Part of a small language model's weights.
Size: 10 layers, width 128, vocabulary 512.
Architecture: LayerNorm before each block, learned positions, no biases in attention or MLP, tied embeddings.
Each number is 128 + 32 x the weight over the matrix's rms, rounded and kept within 0 to 255. Layers, rows and columns count from 0. Numbers have three digits each.

# down: layer 3 MLP down (transposed), 512x128, rms 0.128, rows 294-318, columns 0-127
# up: layer 3 MLP up, 512x128, rms 0.35, rows 295-318, columns 0-127
down294:134121154096220100153135118107170156154197127183094115187118125091093160111153162112152069081075108090100131081155124121142101138102085132223105145115121143119174111057110164171156135137096150160128118100064184106152120117104056161040167151208120098119107114156115113139175136084128146199078106117130119151137152096071175143079139157148135082135109144113059167122155091154106145171139
up295:100143097115190108120159103132138126142147084115127161117089111100152125127092101139137077136128119118195127107150072139128129159111136165155129149060124076163062130182114120160063070144154093123088129205133136176144119166156100133145164135113165043141123108157167144159114088167194113098174134190166118140126092160201083117104155150107102112126099168149077136127092117135111080128150
down295:163107148188151124088108140092124159155145146121099140192166153143073115107106158101140087145078163143119140129133131125125130142158140173165118206165098113137149125154109053108145137130148119125118167112185101128049180124181121185113174061165112095091099089065159168105100139223085058044090116160145161136097167119176152109132168167144110099107141106124136072131129111108071114106095
up296:161065092107182147143134119164155133145120131144059118147186126128091195100127130155154179155134152081123099106143121097098074145108181178144166062135196090160086125111107153154122138134152166092106121094093085132132108089119142170160130121122117128097137054134135111168098121111164145146116133081126094150120105111113112154129097140089141122100051109145135171165130135137180132142117
down296:154097148131128122114106091140134126163105092130150131101103163116114126110097105101111126096142125145111195114170133125092129156132153155097083153129091139134179130168141105102101080074116163099104093113105205146099162172117089130180149110107117118107110130123159116105168104141186136125125118140165123109111063183133082155096177151112110157186146109136088130147130182169111138109127
up297:154143125103159140144145143096179124141075124138102149129098126152169102117118114133133116133124145147145114154163142109109137098125175173146112169112158094191073122109060146080059145142161131179148063129167157165125147081116137144172145128088175126142127094112138156110127071105146094117142118169125169140116230156140093121121112128150123139112151123163124086096085093120140131117109
down297:100156136143117150095088148137165133157129076110106136144079098121125171137153116166131154113151174107083136121087110154172163124117113101110100074113099164139092130083153120104169076147133117101137114134135174157095133181124134166114101150092181118184076071176133133200103163132107132155092113111125182120171132109118103156112112175167093133147116133109098077143124121148148147095123
up298:162092084113076164138145137136168042142095112125150137158162118198071103107140116087135115118146132155107109067073140109130144061217097155108167111145106115138224175165120142143113089086156127118069070172172134087129106131126166108083126142172114177135160165130070103177093118127095140136169109150180165119153080128141122026135165081132150162132167155157142111110117110114138104174096
down298:124171132156138117115092138134088137200151086125114087197116178089130074154134179116130152055078097159128090145135176174073104084146113089126111200140100120117160114100122159139128155095124141156136111130129079163122147135107128157097101079042112134157175144147169119156072161109147146152129097125131132145142139126166128128134147165145111078136159106109127102124137189108134143069130
up299:139065107112120127149165101132129150132115127108141132154149127178125120128080143106144144118159108129107112146147159172146131043130134118161116136183091089181139137199121088144136098172104119111074181146134102119092095144119169109136120167090168105172143134135163151090086138169103129185136102140143064141116122063147099139156133144056119104094144124138110110155074138145109180112180
down299:124107104146166098164134171135101124094116114109112143115092099117091115112144075152127097110126115124092213106181140122093152115155132125176146162063131162087097122082136124084140135137122075180126097033106135172150148118127165140130105169104173116124112167103168120085057184122138092121130148106151167114146127186115139115105157198162107102154147120123233148145125103132143137142111
up300:181125091103122097112141089148094109125095120212100141111125105201095087081120141127185170140191130107142085153168058127119099145141162140118129122117168099101154105121140137142101151167112159089197177134178156173042119121123099078122178186154160103158134070158134089146155099183122143159081085136121137139124160137134132186164114148106141148132153163137085134118174121135157099101076
down300:109143117116086151114159157113143114145156163103148118125083146053103116111140155116095130078073133119122103181113168181099131147150120149139065160132098110144118197170097086082137068129150194251147092138171090106127158118174093192103158153196135131155131125124092180116118086126125087147099099116137160107160114151065137136091088095156069139165124108124146118167122130142174113111115
up301:163076151119083113182123176085074110140143159159197136124184132169141063129201121105146128082145121176169105052169159106196153111107100133132168181105171111181095126112109110148171145176131132082156113100145073141097139139179167151132184143101142092156163080153075139154069111098123080132092166097151107100103097143099152174128156118169151109105194084128084085089129090149124147080100
down301:230092145085158157107088151084207149119141152115133126137118167069065131114126138155094155117123125152113150120098128134094097098147077175048133136132147142136148208131134128133101184124178095113089123121148127113169164118163136167081148093141168121137095082073095143200141108103096151111081123117119189155160117162143144115155063142138079140132118160115150040145147140104108152091117
up302:255143134113110133113107130176180130129119133131137105119053068094186111152057137149128159092156146120166073160138158166109103098099130176125163178096107062145151122140112115099048125104092142156098087101111200139095161117190137111150132153132138129133157168176128126133086147124124152091124133159140104211111080131093142095112143142104137108186071159101131110111075175093159118084140
down302:114121158116193166084181124136141096099044159109164119160088129133130194053103126133183119138137120118137116137133123105107160158090189104115127071131160160092129117137151112213144108155129156114147133169072092131088130101135124127116110066121145136150174150112135174094109138087186111147127146102097153190067148088146148087159122123150178090144155097153111125118197065164071103087124
up303:183149171131135144160147164139158113150086144084117113141157101144186095201170064072093139138079096098202081162092170126119160071128155119096078136105041098133136208182122090217090069143132122143183152156100178114126057155117108138094144143061138128118117191106059077123120140144153123160122134192089143152188117116133129133138086083127128116139116127191062172120168110158138113138050
down303:120145074142104146062094100067098096075139130110137164180058117120174124150095167191149148134147135041180203079083179124105137121146129136117106200089130136158158197079142116133063114111104095099148144093127140137172082128096163134169079139140129225119148068140172093113141084089098141189110165139140093074082115136108161155105156114059107123157161098107139115165185193146147124227114
up304:190082121180084171122154153106142115142086088137159117144099153210102162079164095133157174081136169122097125123110141165104140112179127122171137169136116128166123179141179120058114102078128171112133119127141110136110164130076157123178116161114153063178162150150120085082132146114135096099126070137105161099107144102129087115119121186180162138164108172108152125102106148093165110136159
down304:139119112158107163160116127102125116146175169129132049105100097141135152118147116127153170099071161184187085139130117128153131162096128144163090111131165094132138060088119142112119123113150080112124143138130103108119130135156089159138116122103082088164140181136137119124105103183152121104165166106090122103110090141146108125158140155139087137188123130065116110170138151143143120152140
up305:141086128105107092126132157146154140077114070107146161127144156047142113079134094118146122153153087115121163086177140099109129189117153124164143147160183091119146118192179116091124113148087170148160188102144156103111159127164164083114122115151152110125185178084057104091175109113086108140104129120153081111089124191107167102165082077106133125121091144164124105128125108179143130149149
down305:130121093173138097171105139100101152086134131089090122159099089130135112123145136094104216114148127137184129068141077132170137092091135103161143117112154151111169121079112168157131146136146134109093093083152074121118144116110130158114150087123165112179097145192133187124141126082159106136129136159118111130147159116085150153194065180177131123184088116133111100117129121175098186177055
up306:147181149068095136139135086130131122109120134113112107156175096167134142152161123118162118127147130109121083124138090172141150197199113134139121121131095114103090148117084196130157080089121087118150164096134108148124072102177145076090140145114155102102135165122122137071169121152161128155107118164122197157096133173108131073171132118142143154148143197136101115142128093134149112103163
down306:138137088149169148131150135137096044220111107149132142174172129133125195148128124079118132138126081135158096135104129135128099122128130178117092136103087166116112099074109123173137122153114112136142174148142173146140116148160099091121134106120106141124118074156088138134141111128082081234110126149105133087151113188133067139115109148174080100144136160118132109178110100121100138148109
up307:173183145110134132135167111082201173192137120102123162169160113060119129116072160105174144126161196085111116133133103132110173101118042147096132155139145154088161151179088160124068079141114163139148081104118109150118108120110110106109129108092101145169139088097126115119130095128148112122140114164111140115164129129165066123198117092136138085171104106108127126074088074100110117129175
down307:147127127134111104090125102125165140139151096100141050110104120180134128092149168142141107154104074135196102098162132079130154155131166110125172135092093073107173128104172126087221117153126131126094154123155115089090151158140142149125069112156119110156103110103086120188138150122091141125085146145149103088113138090059180120099087179127127114091138163150123136166174150197141175140153
up308:163096082113178191090139095125193162156115120131128140129076097153074103104119135140187104104119132111102095088133193078133144128154137138143178185125168105124115103102104117141134133146132139128103148112125119116149187131107157112145128078130099122113177111124093106096135111112164121186044115149085141218134126171157128126142081138156141125136132092147149167154160152118191109123095
down308:121159128126095171146092175151148134161101159151156137128092090070152147186116111182108141125103176159140133168114082170161088167091135104142121122157073120089112115124167093114074097134095137130126148123175090204086131103106171098100144171181136096151055107122132139137165123149073154125114165171121103114124118154129096140148143077171110110141121093129113059123148141133157130104116
up309:130162112102146125151075053199131139118135133202192118169124108154122091101162114135144090159129107162153102114080156146151100150152206101116097138120114180136099169103184186089125124144098057160144163163101158147109116117130096126141059131142152080156167110138144108104158145142130144148110129225105143087147089152122153064168139163131115097102160080137136142170188082097127048094099
down309:143110146170096123057212139117061133102136116110148136123065141104138154103057138147124132117137140091180103119157115138082126113198048110134141114157131095182172144091140143190116173124150081084169174097065191137175105128071135137085173073119136208125086109095151128118127140113131167135161130110105128134104127125131082154103165103146097141131130178185066187115163164131093125111135
up310:154180117095083132083137082035126171110156136146120136120135123079115157153106168105090131183108029115152087125138155093154120175115137111094094090151123108164106087166099165125118150097115125163157134190117095181174099138055100167146140153104131076117157148103087138140174151164086134105104127131135109113151128110181146149110172116104184091141192152124147100134075113136097115195149
down310:104105126118154119119121152195067149090100098154157116125103107175168131184126097126138146122160110122057159119067125122126125108096186098091136163144153136124123106101145083123149161086158141186137133143046118167188136162140130112124093083087128121116075135080144151077177166137144117067103158102169169129150119105157108103089137136150179176122133119174124104181116113115102142153166
up311:132107109119097167107210088129163096142128144138124158158126069126146197175129079131096086102142119070114114148157165132130091107098131153146100118113149113113134114150113113157128090130174103112131156110123064158105172105171105132113140198118143069085176123099176144124130101153139134169104144134134135125122099140149089145161138080113125135089154133148201131083132104132158122111109
down311:149113147109115136132150135083094158095123118092139133122191118092096189112101177088166128106129139130143082123093129180099150098136136101125133094127128137096180151071183099116148144150081111117129064091133092100142098118079093173157096149151162136117149184118115077087175065058100135148105105102131125138152152100126180138154130133155164116195156141138160171172142109151176144143136
up312:084175091094127139164143101113072117186180112173126107115166190177138095087122111171125114110199127051129068155160092109112114064119137085167143143140191082148135133153130100095096126109141110175099151159131157173118160152092139045193123131127140111118119200094115119142066169106117108095132170093128129098136121100149085106116143102082136143115086105128133150114229130110118123084124
down312:163168177095163149136149130130169157131110140159047112201107104102173121107171192140185150109116092153143089103159141120117140158126120160153154124064139118140074123088087153154123121144096123073127146093177082135108089099118108135151125130115146141049137143122173118187152101150122104191162181110162096092076131137102144099192078139123125125097100130097123086111117153113147093120158
up313:127109183165098130087114121095093113111089107102150117105128099131125126168104094140171151095149079085081118132059155119122143129116187079152125141139134137108121186138180060133091134150168132121172149119125218080160206132123112115147114126108108168140111123116038117122125016138156205116144106105142130091194082102117146139218083082159163121151134168137118142105114113065120161113155
down313:146149098054123176120092102150166139138201170168070203149147092117133154091125169172139127128127107146110089159169136084112112155071076167131105189086087147090090123121135092118108126085113169137191149130148151143134135108147110086184098191127113161080127129115137073128087108071088130101085157154146196118078132151138125126078125108159095152098167152186182120173120108129081116117123
up314:195133141104093151138084125150138192105141107102148143168133070119147147139186139080132154139115168094081075078118099108152106072098162141109154130129164127096169113099145146115170095140068160180122126122114147180139080139122119142068152118053103087058091141152131088118192193114150151142094183173104151134121152104147169186094108112155085177080081150170116117157147095110185141123127
down314:113098114123100086148099106146138154084115115143086130162173110115133144200184104124130095206101116153174128161101124091125143120065149147142144093133154099081111120122116122132117157109120159167135171162140103156086158182137130108137117134162132146060107150094087201141144123176092110139145127137108176052124098130095136084104144101110166133180196100109122148123170143051077098132178
up315:127133115178138090100120084119122095159134138116157169095195157171111157120096154160113146145149118101129121156098060121139091092132124097145137123091190129158169175109117114167111138132180216124101134155086120087130147091075084144128107133132055118183150113143091082153128144096143107076141153135146125086101089136092130126132115087136153150170106138112119095064098100121149147085087
down315:152093111140150114105118122177141220115133147110123149168143128105086139125085136115090195100138058155102089079114121169097129110112148093103137172122116147063160143126147084117109194121133124132124150101170119103166138113187095125095105120133133169135135092154066143135093098075116092075116128153070185128148098199122093179151114205143062103152148181144168108089156219133150135096162
up316:113175142133068164141114107110105137078115144117133105172087053099168126142122163157112083088081150106180090164194189106119161161078140098157145115128186129167160128124105160122157107186114173130108149056152149113105106136137141104122080126135109128207208127095092146169143089103131128106110086103071097208124183135118150165137068081104096137089136167137136172141132128130162186121200
down316:133162155152142029107095203147114124152184112143014151140170085089097109132079069093103148164152147053071114169088138139124142127123141130125156193106185115116147165105137120151154181195106117125184133120107192133139140101114140213111090089197113130107109131144130129129131158136084044064102092138180117083112129091106092180123104126135116114157116105126216110093159175197137169097099
up317:112148112140151113129148110094134114141140132154115160139142152095138167101129135171170114129160131052128109146166169118077164124107131120160147110129155142125119084103096113128104067128190101118130134174079112088158104094075130122124096092102105117186165114099107165161149185101146108144161084107142112121087131067125126151165154139144090148095150160117137092121100157107184126057164
down317:100108135132142148165094134117176104105108119104152131139105144163169162172089118108101122070102179159155130144065169111130056139110165054133153155086117175101088130125134147059126198156077202140081142118120092115096132117151157095155079162091076134166115144130130093126098174135167151133152083197132127064125155143151127090129081117170181194168063146084126161179120073145136146177093
up318:159089119098177113152088080131170206137046181133123151121078112197132123156154067165127125103142138118094084114088207154102142124083098085182115111172162104132188169187163113051091194156121066113090105149085091103183162118169138132173100115100177101134147090125112140149148185102101066154118134121155160082123160071143113105134115151167090153143130093186121174131114075086194132095126
down318:067087094104096101130129159137174079112081141087094157110107139124182141153040109196190159137184124133106111110153126123079160125123090175097097138126152099056129160118189205108125153125185127085207070191102066117214111165102074139143131073084185141136142138172063128029156165135175141118130147116165140116127113120153079111132118128101188092172155127111153139187099125139086129119094